Weights of a small GPT-style language model, trained from scratch on English Wikipedia.
Size: 13 layers, width 96, 3 heads of 32, MLP 256 SwiGLU, vocabulary 1024, 1.64M parameters.
Architecture: RMSNorm before each block, rotary positions.
Training: a variant of Adam for these matrices, 121M tokens, 6959 steps.
Each number is 500 + 25 x the weight over the matrix's rms, rounded and kept within 0 to 999. Layers, rows and columns count from 0. Numbers have three digits each.

# layer 3 MLP gate, 256x96, rms 0.0511, rows 0-144, columns 0-95
559497499494502512474515526530519514473493475492504521497505488494491480512494502473506498497494485515485499532536503455492506498501499474444533502495516524511514522507529507500514499479493476493500551532491521500479498506424547507499478478504458497468468506493506499499493509520516496511
474499504488501539502502481505452462512503474504497509512503492504484536500508525471482477499499512486506497492528461516481524534446503463517511536488494460497496502544480482507499481525525449505495538454484505498539541427497494480507536507497474499495453506495461498487504490507466497484
464502496499501530485503468502515519522460534506495458516498491500528528504498506500472498501488489465544486514464563469524550517500504496428489482497501496499465522511528509498508519479479497502495480469510500485529509496511481480507483476498497506551499495501508501503447494476494514481
494484490522507494487493499464531533527502495492487445482492535491482472501511497507458486515513495519473489485496512492502477518508512490508548511499482499505482477539493463487515510472472521497507534496491515450510540553444464540506519529498559498488526496524517510507518513515471495543
529499504491495522522500490526486523513506490491498412490498509511491501497495513513549507508499520489516500480513503516535543496511499475496484504511527503502486460465491522502500520529453497499495530476497491513475529485499490513491498477496516498486528494533508504511481492520527516517
469509498490513503541501439462507520512498516508501522485496491503492491495499463493541493504497488488476504493494549502523517517499496447538523530500508515497503521562509471497467548493516502492501498456499504482492543478509496511508477472498496500534505502500475498460490495535499549534
497503501491487467521496499502505531505504539494492512505496514500529481493510500482481507504502515544487505455483463502524525497484495488496475472515510532501495535541460510503507463482545484504504513484492516469497484514518568508488465497503486501528523490501528494481471497486520482500
492530477514532512494488526514481509485497489567460505572520541636486478517518499480490517488527515517485411517480483493532506498494474512478512484429518517580483480498489481511491482484537530563425476506526495483479506485502482482499516464519488456495527494511517448502496476489503526483
546505513497498483520492507530516511520496463514492452494498491496525529509495524423486507502502493547535495513527481456498509534479502506506499518491515503504490484483531465494488517530513486497512503522495493561530480559461518532500500538503517496538540498480482508487491507534501531516
497501501522494499509503506487530511508476529506497464499495495494506527501497512477492498502498491516535500520513487505495488500535499498483506450497533509505530455472485506504534464486461479497504509532497494487506463517512440504499483514502479496479454501441505511475481503482448517533
476508461483523521512505503475579510469490514524494496522507471496500512518506541421481493490475518540444489485529574468475528481497487457444484505480469517509531496519527524469518555526518480486479469519515499396504492439463501466454515444502508496505508514518536479513487514523480478528
496498505495493468514475463480512537512518495498500482495494500501479479492507458478472501500498473505536489483515494477514453483457502526485464488513516530499507481479504521503501490479483505498502461503512482492507460533520521524510542484503444501442528504537504496486527501479475491517
552505489524498526469501491517522534486498471503503488509495516496485521495497532509509498498497493520497499529493503462518531511509500514469495552501543469499507504502453498489548528520484468505486463489502499436504498540585482490494436482494540503516513499534528506518484502498526504553
496545461476515497469554484479491503498499491536547503518485520501519492523570495495519522530507492501498590514503494506480530472495433483497506472479476510436477480509491543495520512505478503510457487496507489518520474487515513503469499485441466427511520575507475486512467504504517502487
520501499511503509519491482463529497464566455500494531494495506489506494487505543517456499500503458441465501515450498497511488520514502510504507457496477502502506513471532503498503468483488482496499513524501498486509530546478523482500487595501524495490437503467483502527474499530507536472
499502499527504456485499511530520492557520443508492496504498511499517510503514482546483510503497503537517497494486467496471546466528501484467520539498512526502514539498477516501455473508550496503497540446496475508504534522513538536489523513497505502521503496483523501496501496522489543466
501501497456497555497505478508504502488484470505503465496501492503524524501504499483470504502495496521509499450476474492503533497456503513511440520501478501499515472516483505497519527537495492501496518508502527493537525500514511502497527503498514504510527502538474502477515498512494457490
554502500482497545517495514486497553495517506492498485496503487497491515502505503482494504503501514503507498500524495487503518504491499495546517507494519503501498517475526461492504489523538470501500515490494493489500496459533557481496504494501486498479513501493522502504453494498536502497
488497500497502535488498494500513551504496514498493480492500504500510518495498490452510508497508533440471498490522488488494506430454495510477510504498521531504515503545458503495544505449478554507499504528494501522476536504490530485502503482494487498515534504450461498509495515529505553548
484539484511492534501460529495524497519470483487509510506450497549502488484554492499531498598508512486502582516476486491452492478487468498469524505448482522505441511523524498507524484495515501583486474469459496471494481464483511496526498540456485482509504481493486518525478538503504491481
522552497525514500548563522515549474532486483493605512521501368480475499499463519500443535360536527519446542498487508442410571477508479485522563523529486540455488495502474487489486533536468509460428473508523476564532479464494542448462543476497496493506467523540547556503477438508511482512
517410533470502488503480492488488492472503520433513497560553482519513509461475497494504572547493480501503485486498509494544488506499569478524508498465479519581520482513496472463490468518520484501554487491538507469494508500493502501561500514524490536505511361518525468512541512482444485511
493499499514504481462500493471503505480499500501499504501502476503467514507496473526524492500500511529502504477490466516506523516471501525508473485505459506501479509490538497503537500504567524495507489495503493516488499460528527511499527502505509500501519501503470504492506495502541521509
501480522491510512519538492520488482498499509575459507483558506518488503459475501489498516393561487498478480485489494504503496481496495488483498496503511494515522488516484506563498498502482522592445486497509498477504489504500489515538481524528496374509490493495511432491519480491497492505
534493481486500502512518486477531485514491477484497507494504511502506528514500510493477488497502534465463496466538549509475505492501501473531472481501454540497484508554446507513529511485529535500495449549499493511455473497454517498494547523496490498460510502483518497551504478513503515531
471505493536501494488494498497485491510542539493498528500498513498483519504494541500500500499496522491525491495534495482506460494528501513440455514500518499500497555508487537502475523546464524501504521507495508496489471465527515493484475481503517503534492501500485502551512505506524516551
521509500472508458517498508476501494476503533506500557498496502502490554499492492510461499497506489514529494497473454490497473533499498449469531488507501462491503539476500486501495469510527453501501520503505515510506533468472526504498462462500516498478477501474464502497494498488533472490
509492505494501509491511500480515546513468471501498490489503507502523477510501514524552497503503479457479495501497476541520548476499501523500510481475484481503493478521469459501512491486494516490500491493499493486520530559542468537509567470499534500515500501457544500504521488527502477509
495497510496500484499497470480557530507496586497501537492502509499488458502503484504484493501502541488510490524503455498483553470476506510522469514504540493498492500523539486493470507490532496505502531566512515486484495522478546493504537507498533505523533499479505501500457489504497475503
504503506523499445478513513518475484524515467501499471503492505499502532506496493548517491502500490549492502526508473525510522486482502459510503490496526514500482521482450500504527521509502465500500514518504531508519503544466525508494462512503492502502499494524536502516552492514543470452
466501499508502477510488468480511510480471537498499496513503519494500509503497476495492504500504512546529498529522416526522520518466500547473526494509536499496481449525469434497480500486478519514498525480492498498526517495515492497505528518494511500492488497524476507510532499548523529493
491509502491508481477516503496468492491521480498498464482498479500451515504496498442501505499500511472496514496489527490506531500465499506467524496497522488504497514532516495507504506461510502495497514485500518471508522513496515495509492488503469496498549505486481511471466506529507468514
461488516528491528544451444533503521472460449512507503509498536506520447495507497500515515502499533505490492490509489524513500480459518487507512479517475517507505479507487506493509510511540442495498500499488515451505536529519481551510506456492526514501500498471489494488528511500487449500
496467527518513501493461506528547503494485502515478511485501527563495507505467532500499494479606491498508453497479491500501504490488520493486504520539515489526541491496497504455533498503539519480480519497542495512509478504495498514489490507537519579527482505498482572517526378505514483500
495503495486496530524501467475489556491487469508497526495500494499485532506502512485519510503501513516450498497475538534520443511567501515479485503488457498502495469498500511495435511521509524498497549405498498470536455483502470498500573487499491502534473502500540500499506491540527474484
488462460510552497488491508501496545511495498509391498438498584545536511447498503523496503477655495486498437538489512507508490537479489484520519515494487490589535508512497501456499513507516505477445502469489497466515503508503494517577501547541506509520503529495520501504505509521488534520
482618446521528433470592498560539464526494528519410507489490430490477451543521532517471503501550475482528563480496522492430561469499447474437548543446492531462480542459486468460498469516480530487452542497470499480495498507484465474369491494503533479542457487532490401528514471542526508493
506549503535419486523493505500482484497529482474514491468434487412518497557531511496516468443509510494513521508503501491474488478497514495525505506516521495403473526518503507517488508514492492497535492502420518502502495486509493512458476501473501461494503547492516567489507541502496515508
506499500502503508520498470531539550506471501500504478509504505503529487499489482533496506500505455528520498519516522506487536522480503479525512481504499513498481524520479515502496505472490463498503482552509469494502486509493476503494516486501504497517521497491554503541522497533485497474
511501498523502557485502484513521517457514481495499527506505482498457465505499512507469510501504515517470499478480469497517467486506498500519467489496487499499512500522500476499498514519502509500503514512498467525508495490501480530502502560500521499444501504515481499489528501524530499479
462497518472523515504494528483475477504540477507502505488502486506486557506500508476477503509496499522524507494490498509487491504518495519495528483494506512495498470494474519513526492516477539505511485577497469518493516470549506485512529528497511495470490503470507501497534484525488504540
491506501547492517486501508522523496470500520487499505508500499499498515507507471506506502497503472495523490507513490539492515496501500484487479519501505496502523500484549497495529500506472494504501524550496502476507495476454488525504499489503529506436513503466497507529500504519470523504
534443558465527514536545518497548548508496480442499511546451462522444492410543550470533531527458478511450557463520518496503484512538504504520504510528520503499526483481485489497503491470438503492554498511469495499460516488489510528549494496520484467488491348533470515508494507536471522440
498495497506499479504504474499498452510508476498498511490497495506493500501505518544502508502498489504489507511496489522526449494516496502499518498495497493498481517484491521505543540521493548500501549488497512503541508510527501502499525469501493505482479495476511494473480491487473515518
475481487494494519443501537544466525538466498526499497530491503500481486508509470483483506508496540498533495488495544516547479502518496525456489486491494520516478524529474489500544509485480519484493498500502481436546529528521451483494526530506536498498531486538527492494499493520489491553
443501497506500515503506481499486490452530542491498412488504498503502548494509464523517515502511483490502495500489470514493499475568497537498551528498506556502496533506517529494515502523487555502514532578495468486504535498506508509498463534504469501483483492492450486491558505500489483500
510567496499539506518511500501487485510540490550478541473558539523506498515483477490496571438550494506480472520521492495555518478505500482538503480495470510501500515530503545574515516532484518592390509468538499505506518508505511522504498526501516405512538509527497517519521465466501498484
492473502470547499500493493519471487522471484548412467453532538535517492449521498500533500503638495517492453523463506494450498513505472490501504503485489477601504500505507520440488497474489500468473518471617509499505507511506488535579506504538504541490536497474531423479469449513490518498
520566492486505489502441516527489516525503540479471503478461518468502533511542524507504440573514522507466464485498491468477529486504516505498503518492486467499487516484502490473506513502475488519563500488528497450507482487504508518524526512474485528498529470516499512444493493494454499494
518491505506497551483501515494452518487481501505502481491501507503510469486512469515521487508500548519473511468479504488470516476468502455490520471502517506492497528494551512495513479548513500511502514534510527462474481534509506519489495523501546506471491501475510493531490481530473546486
506500499507503455481490558489488526440496530491501497509505488502468537494503533517500503499499486477506492500525486464482472442528502476524496494496463487498502481461496513497525528513475498499500531466504505434543497520506501510490496537497499501518534496505505501504507508512534514484
535501510504518493455482522492519504469523537497503514496495494494485512497509518466505505500499523461529503527490455460490495514525499532547521532510487506501505518475483510496451504501489463502505489452502483480503560538521514510501503489506491500557474500489515499461491496497526527536
495506497513502517550480473519472522517474483512499546488505501502484500499501494503535517496500485493489506466493525485508519506497496476517505572512501513496496538519504509501480516541524484495494487570505518540529469492556494491493507496501483498458534498509482501483512498461524499507
476507500514507496446497530467515532480466492491505503487495497491486515492503451531524489498497514515474508522528475480493485487522498490496542547500492475503486454476530462497506507531460501488500528533503457510494503488518541492493510484499472496515502493473511513539472499487521534532
505497501517499511504501465479543492523509571496502540494495495500474520490503515543480498500500482466500509502500492544483461537471498515450504535487506531500512508512463502508470500489526488500503523504498479514494530514443510491502474485501478498514481508515497496489550494484492469490
506513504539519457536506463502484523503485475486495528489502499492464470492500534522511508502511529526521505505474514488512519488524501510522479484518516463495481474470488458498494530521485500493507513468499508496524464516506505508511504469498528496498504498525448503480519503487528484457
541501487474503535525518479547484443486509511502492459486505489506483484487515472472472514504500527497510501475542491512492493464462501493531473535492507469505506491506516495499443494501475484492505504542495512566522461484511513563501511435491499502457512499495451508524484497488513506519
510506501490498488467495473530509477482517506508501492509501493504523427498501461527520485496491549481477492531521469514478558466544499490498540470506447503509523516525479499493469524452530519499501511522504490488491438492496516511499527462500517503531489498545500504497530512472492489507
482508496520503512512497479496505534551556534500499511498508488501529503500498520557526490501506539496497502498472519475510470502513497471476481524504496521499496536521507497495508511486427570491498507464493506461464495521537520480502502475503473495525562504512465499487490498534511508524
533511531525486458495518483530521511507487440488449492499547521485473529483478485477490563453547475452488470499458485508455500495528471452529510484492506498493472540505481496463471492528545583441521523511569526498517514503451482523490441503556525529449512482536521409551522508470492556538
480529480557507513533493491508494517507493463499461507501441463520495486541460469511500525494481489522514480507492511512463479468502496506521488492466500473517507502489483505554470516549554460462475526460438502484499460473498509512553503519593506492492465499528467494506517518509490498469
497503507491503497523509471517491477509516464504503469499495464496497512505496515494486499494502453543541515513467534496520474488478501484525497515502474460501511451491492504510473498522514511499503507495490502490460511506437506483508482496495440499513523503484473497480506496546531507529
510496496518493483525497498502463532489493520495500517496502494502507472498499554530476499501493498480509494489555496455513511537478499552466436501492519528505504502516522527505499519496504487493493467542506474502519574478528516510495486528497503500543531499518554497500470500530547480526
534487471515498520521497482501493482516526498511501510510504523500515431499503459498488484491499488526483493472505524475531526511534499467508467516503483458497488508519461530495504482525512548503493469472496520526500484538509549491490508543497497492426505496494449495491513505468471466474
515510497533486526507498475530511501496523558490502458493503493494476496497491505506506512497502547520514501496454489509498513460502497493511517490493524512500503495523513510501486512517523528500500482481495480486476476499499470491503437532502489499484482502508517507482499502498400551512
493508509461494505525482478507494511519534482507491541490501508500517511495491527495518489498501509528462498509521514489475497488504502518514500540517490497495508519483477500503491515504492484501496475431506526503516520497497534476492483514496489496444515505550483499551528505513533497548
537469564474465473496471509521468473468535537487515459544522555500515525560458519493536415479495488512498467476519517522495500500518654513490544541543510468550521563521507459509521473492521501538534520502410488532511510491493497599518484529503510540544498519495486589461532510527537501524
471500504474513459481503530510520496493516523510502525503494501497466476512498473480516484500491521495512493545564523507502515494506503496502500462499492504503497481461529470494530477510544489498488516471506532473511505469560540497507524506491542494488532501486533499518490503468459512453
503463503457514472508507498513484532478523509495485498499478500504494493492531483524519504520452531509491510478527516513516519552530513504486516518473479507525522513518512492478500484525507496470466578534500484513474487473492533513496565507498523489515523503472454480477480469530504480481
527511494447494499497487474531480509481519484502506493497500514496490527486499481470447499497491482463524500540451495428504490485507500485512487522504506478499510509504470527505481518500491463502493494512501475540532498470500544520504505519498461501475493497479471502506489505517467469495
581512517540504502497497466509497507478529551493492537494495496499530536489507503558513495503498481521516513536433499535488477492504501551547509500485517478496491492502506491498560524481503551483490499524494443510483513512457517494502514477495486494482506500518544500490485487503446508490
509480475525498480488512529499481520488498491471497511497504527481509489501480500444513489468489527499539493571502474529555498497504476473459530463494475464514485490534467534449506534495492531452462491501516529495501493493534493482492463528491499504499472499491446454487466509471511488525
493490498530508507500506518520500500494528489494500458509508461509498517507507445485503478501501504479477501507502488492511513497481502485483507474488460512497513472487459524500526444454508517508501539472487508459479538516525495514514541501502441506527465502514522498529479502535540486524
481505515497493496519506503542518458497501568523501475520502511499536499504489496476527501506499488489525494500506496504528525478507502444486484443506501483495484516539523476514473477469488518510506497495506474523517479522493457491502549533504536500497512490505520512509520490481569460504
520396493482500519467529503500470522498471493471555496454512458478521471513438510538476531346549504519495534469498495481508525510488502477494509534509532533511511474509504491475518511499546503489497522496421515501500509503508506426492465485544518498539527527495513479488526557513520508512
493496500519496502474497513474465506489490481504497528501502504495503519505502489546477512498506508497489496483450507529490478482494505460507483473504512531497485548517528499507431521480522517499503550495511518507460492513519513491496509460507493495464478504509502495501505506507477488551
503415483475523508449545523505485503540553473448467480417465488441533498510490523541531497478468517524498494491528485478483491527488524474445506508487486485556536542483521465465458463479462513486555529505474473516473473543490489474521487488513512525477522536467491576499441519507531502483
490505500516502523474503536490532465480527520492503489503504480497512522498500578479533503499501484479491499531473451475503487496474499545486518527501495456496498506531507509499497490506465509501496478494501542490488532472504481477489474515499454499521495500490486506508511501476490541497
498508499496478506518551501480509498513490537507463446492497433501562494484490514522531512468517484500442577470506511528434553489492468470548488488486479525494477491517519518498515475526470457456499491521460517494521470500482558466502553530519499506465475496490457491501522469478493528494
491503506446500471449515497565502492478513522471473511475523481489471498490480529500489502501516498521454498490511529496494503461486498532556534498479481499503473472508489542480447522449498523553448506513497451474476465507542506489526504549499498507467524487465463544511477476469535508472
472511495530527482504526505493519489498509493515455498530566524555505503462487503471538550460595516511497516528520503511484515529480464515510499494526485498559503503511507509477514525510460508404524483521575490492470492517500503483506506485564506544480454486490493410505502493472513471466
507483507504509545480430416493512550506549457523477513488511513481513528432512514546526480520548456462496491500522535460528488488472509499510496479516472480549512514475483528489419476503547472487508484548497500445480462519508473553563534516502519539549509490508480521513542501501512481510
482398520531490487486469507470446503489541476455538511481497549462549533548440487488461470463488519502560499536484484469416552504524515504461507518493516504535482531499473521496510468509498525463608539518470502501520456528487470483544415492491503538521481487523472547503522526535512485477
509500501489506511463497465516476537505450474505502493501503496504498476507500481495483510501499544476462507500517485456519493495536500534510497524505519490498490510509500490508510512501472524501501463505497476459508496447431451515512514524500570496550537495483536500475490489501511507508
446505495491497521491501469542507497521487501498500526502504507503492448502502468507499495499502504510476500482488508528519526500502496541520514557491505519497516467448531525502536504497483478508496488439503485524494553490485481477500539489500502498525503501475503501513520511499524490455
517491513525508518490478457460537485487500517505499508496502513501525487514500512447479494502503485478471503510469522462530452545488496450493539451514498513499501480466510505504452494506522504504502492517509504503524586486486549489494526460493539501478524499487545501515503499546486540470
491508479498551506502491493487497507504509485548451511466494559666475493510505510503484546516616496486517442508501503497497497518510467496521503507442517507644504497495499493493492481508503488543442502491588497501517514490501502513497508502553487539494499464496492453468509441502510473509
484489509473504511511484515494515497481521464508506540508498488499523469501502530513491504502493484493475505494475454543492446458559499480449511495511512474496515565511443525510462491515481524500484523520493526481534506520532495466509482531497505502503518493503452503516532493488485529496
482497492490494517546491492499508493509479543486501547512498540496507509487501493512515488499497515472502489488531523478487524442517507502488541500511497450496471531466465505491520511509525474497494467524499524457471497501462487504491501565498505495518553498514468491483476484504480550474
484498504513486455491509514518486483489552483490503463499507482502491528507496496508540512497507495456502500483459461504531498521497496499517512459500495500506494483481496482501515504508486511496505465457499493474484447484533469497498500526501510500497525496477493498495484509498524466484
522454462515484451506455524495539507477466488542490492606473534534541487516487483532480535498464485433510494474468518497544445486531498500481542525496490504506499533486464529480483461525534488584502460490507526510500491505492529526558485496459502517457518435463555515512473456449463481509
525506491504499483453494522479483489478513508492502502472500498501474512505499487539535497504508483505521505523526521510478461476452493521489533496499469491495476500482513502494470506488499521501498487495494508484533474469536468493496533478502476496489517493520480499515523498472498550528
506501500508493482544499479476485504552516561496491485503496483501507560502496524472480511505500510481487487516480487465488516497431501521471464460491504512501475469514492481492509458517480450494500507534514527502511484515511506499495541542502471501525514499508498500499478485522502495478
507498493478493461536504505514499501516440518505504525501496507500537539501497493490522504498495547517503498492456515505515510486493504486562491509503512463499471481490474478502442464496489506498505525465498495472515521502471505505500517471500541499467477491538487504485538499586540510487
522415542499549510495489524489480462469501491490534477557534524467494501448452520489499539542497466506501469457517478523555491485541562487511491487476481518545500494491504494489501439498516501588528510495505509520504498500500502531648443503477510510477494409505471516492485496514488510487
529514499487485518476509494530486513526492489496498483489497481493522448506494504516476502496509527514495504549485465497465481532522500436503488472490503549500501485500521500511497513524497499497496492571501429466475510517427516484494516496495484500495482502517479511525515495546503529479
515538500550514503496521487545484524502497512493425483514540502510517546472522515513509487483511493512505512553543515492446542465508555512528459472482519489529472551485525529507527514520524512494454553490475454505501540486520485511589467476527511491466514484516519491528477505508484497524
510478507492524531481525514525498486533523532592420517515526509447508489485450500464517515457512507508491488490517484490529499501507549522495529493463499496494445528520508489565508499464528502536483478507490486496484511509487509529565492499525503432504469493488495458481502527505479524531
464503502503492497502505485505462502545528535498495527502498502499483504496503523505521497497499493444501498497453477476511495507469500486532521547504509506501510517511538466497531479495520468492500538492500487466514496469520518515503523490502501501487506497567542507501488496499477525532
501498503501492503497494480487474506474476480497504475505503519499521509494502506514511496502504515507512503489423536528479492529520499517494500551490513509498508502494507518502492487506452517498503468485498512505500530513518490521504525525502570500516511496462538497494512490495523502484
517512444472529484545523480479527531528480523545541500501539467604510473427464533509512532495525460504548567440515505501476552495492432422516482505554474553474507491477493500590485512518533461498496478482507520437522535488476492521467491508520481414520506503474502500521517468545502523465
531500502479486515464503491449514516520513538499499501501498529500524451500501486546536507496497490542503498470477463535504470507465503488542537461499511503504504515508485468501532507501478465502506517512506508471477553461476486524499519516498493501537534503517541498491514509491489513516
515503498480494521523505496518543493475475488514499508498508484499493410502500479517556499497503509511481507498542476465501488464512498537541529464495529483499496497479486470506510488502490467500502527491495491509489475498477527491509520481495487502485558496528504498468544501529523516483
492505486491495541468501547479471459473474473509501520496504488501537538502493505542469497495500477505539503502482492523497476477450495517494557501486468501499495496487506508492470532463544524502489493476512480503499520506532500486488517462500518496499513501514470495531475491497458450507
503500494531502514487475428463492499549545520492502440513486509501542488499497524494475505500495491497513491494517498486534496424467498450497473518490472520501487485503454514496499494541529461503498458495497499519453457511499496493488463527506502496509500486511462495533481493477518477518
532538501523509517497517509519493496503500493493470542511514480489510488523473508500493449469491498467480492525540515482527524491523636470537502500556496493528500492494512501560508528495526502512481520521386505488496486486510509562480505514510474460498498508504530572495484494480553476524
522515562488497517495554515489474480500476510443399485510512399436544494584483478504477475310483557525491533524480496500447530430489510512464482501514496530549512455486509536481506531521491500512445506490514495470534502492479504557408532496517518512497469534502525497512506472501502518502
523504498512506513457495528489533481528506497497501464509496501501497528503501464537509504498499501574455485461476575542537524496446499519517494517518494564500488560495522489487511493514438474504493523468495530520488531525535512516509495506501457500550445494531519500485507495472494540497
508492493487506501525490463513487512454511493492504488499501513499507505502509492455489478499502530475518508481525509524521519521481500518460506533519492523500519483498505495498452460438495506501494477505498475498546507547553499490505547522502556503483521494481465502496462498493483487491
552500502466498500517500491501491510501487480496500539500501495501504505501498522534476495501500523487512497509466475465498546487522497487492494551491502494499499526462482495504513510507475491495502485513500478522511521506530475489498525488501508500507505499511492502510505497512497496483
523500514492500525464500501486525456507548499497499527496499515497519527500499474478490502504506533534503506515467554489536507520515501481494490549505484514502513541473484482504540509479520522499500548470497509508512495489492525503504511493499496505406481500520499504450461505467486487519
490506504486505515491490523537514497553479460496498500500502492495542497501498467492508506504504538533500505494531484498495557479533500487442519467508467574496485465524457465504502497489517487498496481493502475512531504497567499500501515456501470501477516498500502500495486491494517513488
481500496468497525516493513484523593484513485490504536478494492499481512500501483504495493503494521527411506544551491493531486456484500506481469480500506522505485497513458469504467520458484444499500470518499478466470507473536499482508555480496483494542509497412507502450536490579492436534
496494512503497507486492490489499467506507491507499536509502483503471484503513461435497499502511499521515496491450514460506540522451503486458502481503519557503512458526501493497475453538511500494502491473508483465528548522539472523498479522502519504460476502513500509557550494528463496539
511496507492511500499503525467473481489512531501499508502496508499487510502507535494530497499495515524494495537485484496522485518524498518464517561516493482494516542486489549499450488480478535505497445533500498529473525511521501485494446515501510500465456496509528500459503493516543551533
516505493544495490517505517538495465504514580497499526505493481496513503497498487447514492501510504517494495514440449450488470496516502513493518514500521544489495478520512521499556499490471501502503480551501502498507506511507473513502507509501492506525485508495503503465508500466499506473
483494504505504453506483518437444521539503495499495459500507520501516474519512466488457496503497503502493488465520528526516511474548501448439501501505488520499505498492537459498524496520496490506502488481490501503493511512529556503507516549495467495502517501499505496492490503477502510533
472488500500515521488493498526501494499463542502509462474482505513502522504505471494472486502495520514477505489531497459516539516493495473467535503482509554504507521495493471519500522503473481499514487501505502539474520468525487495521528564498518502478476498512480508507532507517484529471
490500508500491528490517472442497508492463492520493473504496509488516513497498471511475506502487506448525493529503487513500465454434506457488551506490501529501502544529452507498541528470516478501499505532497535515482541533482512539495543509494518492506501490482514497539537485527470428507
496505488488500538535487473477501525501526507503507485501498509502492480505495525489458498493504481517474494521528560524487512541554500547480513581514534489498499496521540469501576506479499505501500500478502498540532510505529506479496467492500497502514491499490545489474433511479478496519
516505497458499510527509479477452518520493570502497491492499482502510543509496467492463507497506512521470490492530496487492483438494498536466440454488497463500506500486450467494470470490529524502500468482508516498454445487523499507502542512499485499475502499486462507487565505488494522526
485441496492509471486447509519552481513513506545499516639499571528496507484457464471485605536431460437526552496492517490471467483524522482512504496454528480479525486497531524495517494506459497567545483510529483520505542520504533507526460498502504498523495360484538507539510502478468512477
489514483501495560519497510522455506494543501524511498509504471504505489503498495518485508494494507528518511513494494490516539508503497514503474492470515501499502488521511534519456485553529532502495465457499512515478482475512501498507478478497518499510496498541498501515507498491505479496
509494511504498499489505486450478484457469448507501485516503504496516497501497484453566488498493491466488507562422492483528518508517502515478512505494508472506508527523515490509480481494526465500499528498490518451455541497463504527497553457505514500483525508510458499479500501509514488482
483505496496496523502507525542520492507507542503507489496497496499514496500496475492512497503508495451477507495501466515484445467502500466540534483504494534502491544478479502500493487472520440493498528479511534484501492500523507513492480503500505502483486496517503498543533506537504458520
502506498479504542495500499508476432474521510504497470499500501497480463502493510478509494495501485473525489498504521467494497487464503520499506511518522480499491469500532462498531530481521513502499462512506522493508491502544489500507472531500481498486495497485459507492468512557499521511
500501500491502461489490465486502492539515522500503530490497495503510467493502554548520494501499515505490510495479498519493476545521496512522482518498492456502501501507479476500505558463489549500495498504498500458468549496501525494500475514495504499511495499504450499461553495526528529495
499401500494411516481473513490504502496529495500611499456408488446513512553533500487480517461488448487502538476530500496494512485527477481485486512500489515391457494499488502469501522499490519497595482485508499527508522503499503489435479494443495538496523523499497512510506498536521516512
466496500493497511491498484467512525486485565492501506498500516500503532500496491509531501501509502472502505491522467487507495499488501434496472542503507495503490488562495485505447511536483558496504485552495515484495453486481526503492475495502573497480507500517486497472495503509477497498
519505494476492499526488493543491435477558525488497465516500499504494459495506496502538499500504474504476502497531507495513511504498497475515514508516510521498509489473491484498493498543510532508501532495496481492511527474486466501499508476497508501517494498521460495529529493481530477519
454497498506500498472498478550511509499477492513500529508500507506508498497494461502528505495495497523503495512486486477499537513472504504484521518496494480501495510471519501501478505531512479502500460462502492491510532518510526489493492494498483495489535499498502490499511494539480464534
474499502492509499507503523479484497517526508497501477492503492504524529502509536476492520494495494490487502545485513464496495474432497501486525462498505514498500491508473500501548468424494470493497519491502514496506507483517501489502496520503471500517511507498501491518477498515529469494
486500496496503504492495487476507507474523561501492507520506504520475555500514541470458496491491481503502497491483525510515545519493488450458450551508456538495509451473529476510503491511510448501475458535497528479516461473492508466498506475504514489487448504527483479485478503521525494465
459507487522490547504494512484466509455512477495498515508506490502482489494503486512495498500514541484496501491492503478496448469517499513514499525490489492492509541512449475497532500532517486513497541556504461460507507509485534492500491499493564502464482495508452502504531486474501478524
482491490503498553525509510470487546503471528503499518496501490502467515499501522521501503502502481525501501461490514519510517529535497485545497477492528516500503521520497531498525512521473534499502536467503522509517476519512487504499505505504520500471557498480514501485498498484520464520
466503520463505527474491539469520516495505497488504503492498507506484489503463503502507496505483454520506495499483492496501568516513503495464514484517480529490495536505530511497490484459516541522501444456523488466475463526510460519543478522486445495504489513462527511545488495472483483470
488495502506506491545487499518572515483501504491494497491505503500517509506492447513464489499497476499497498522502534495495521523509499488479483521492507484496489460512490511501512584489480599504486493525516469496463458490480531503512517516495460503490486496461514492534501479505488517487
503583546581435497484595537479507527523471468485490500462477441470510539544446465480494448485515498507534508544512505453488496491487453472544531515426484457441429460513512505527457479489473507495571491505469514502496518483515507446505512485521452473459482558516552534510528540495458499447
520546512506520509508496509511507505495542497486521485529520487558465494501475476494484485442568478504499498538498501512499498493514512489509503494530500499523498520513496543611512486518484480502507486499509501493520523494485493525511485492505483392498504509521499580498521464497481480494
478486495496487506494518479602498462496454469511503491513506487497526522500520529504512485498491485491468508457514476529513488481573503491509504524485498486507503472484505535497450508484467520503500553503518524479541531453514519477505469512515556505481550500496437490526488498528533431481
500538419525465487527427513477499499489478489359476521486434531441489515577539492490512500561504510501507508526485500481494509501504523485530497506511506523512465494521514517470499529495520485505603512486468519495499507509511513517485495471388492599498469510519488508492500552518519506517
488463507538513478485499538477503468436531516493490525500495528488512450512511526532470520487487558501488499493499500537509528493536489552477513496492440460494522520516501517500478505481527521470495507485486462460430490532504471454479541484507482489523477502512425490500586497482463502459
529502496504502513510499501557454557485482505492496525503492488507482504508500484513544499501497478506467511493496475493485516494533499556496523507519520488505487556498536563493487471520538489500508500495510476504534500519490474491501493497498468507502490491502475498531509507518538491506
508521487509443482502527500495500513507501486493525510470387476446490522533601500516497441448479500488493513509495506519453496484502441495536482508545509483403456500495508506502490517498499516478513505498469512514499503499502502494482485521471496460498486563500474497496499560511499504505
478507502523504482522486504518477439466510461488499483504499484497489468495500442448506507500494524499487490504510473476506502557500499498498553508506522526494502548503532525498484494485511491502496550474503472510457513503472493489491468490503531502516510500483464496503477509501515472474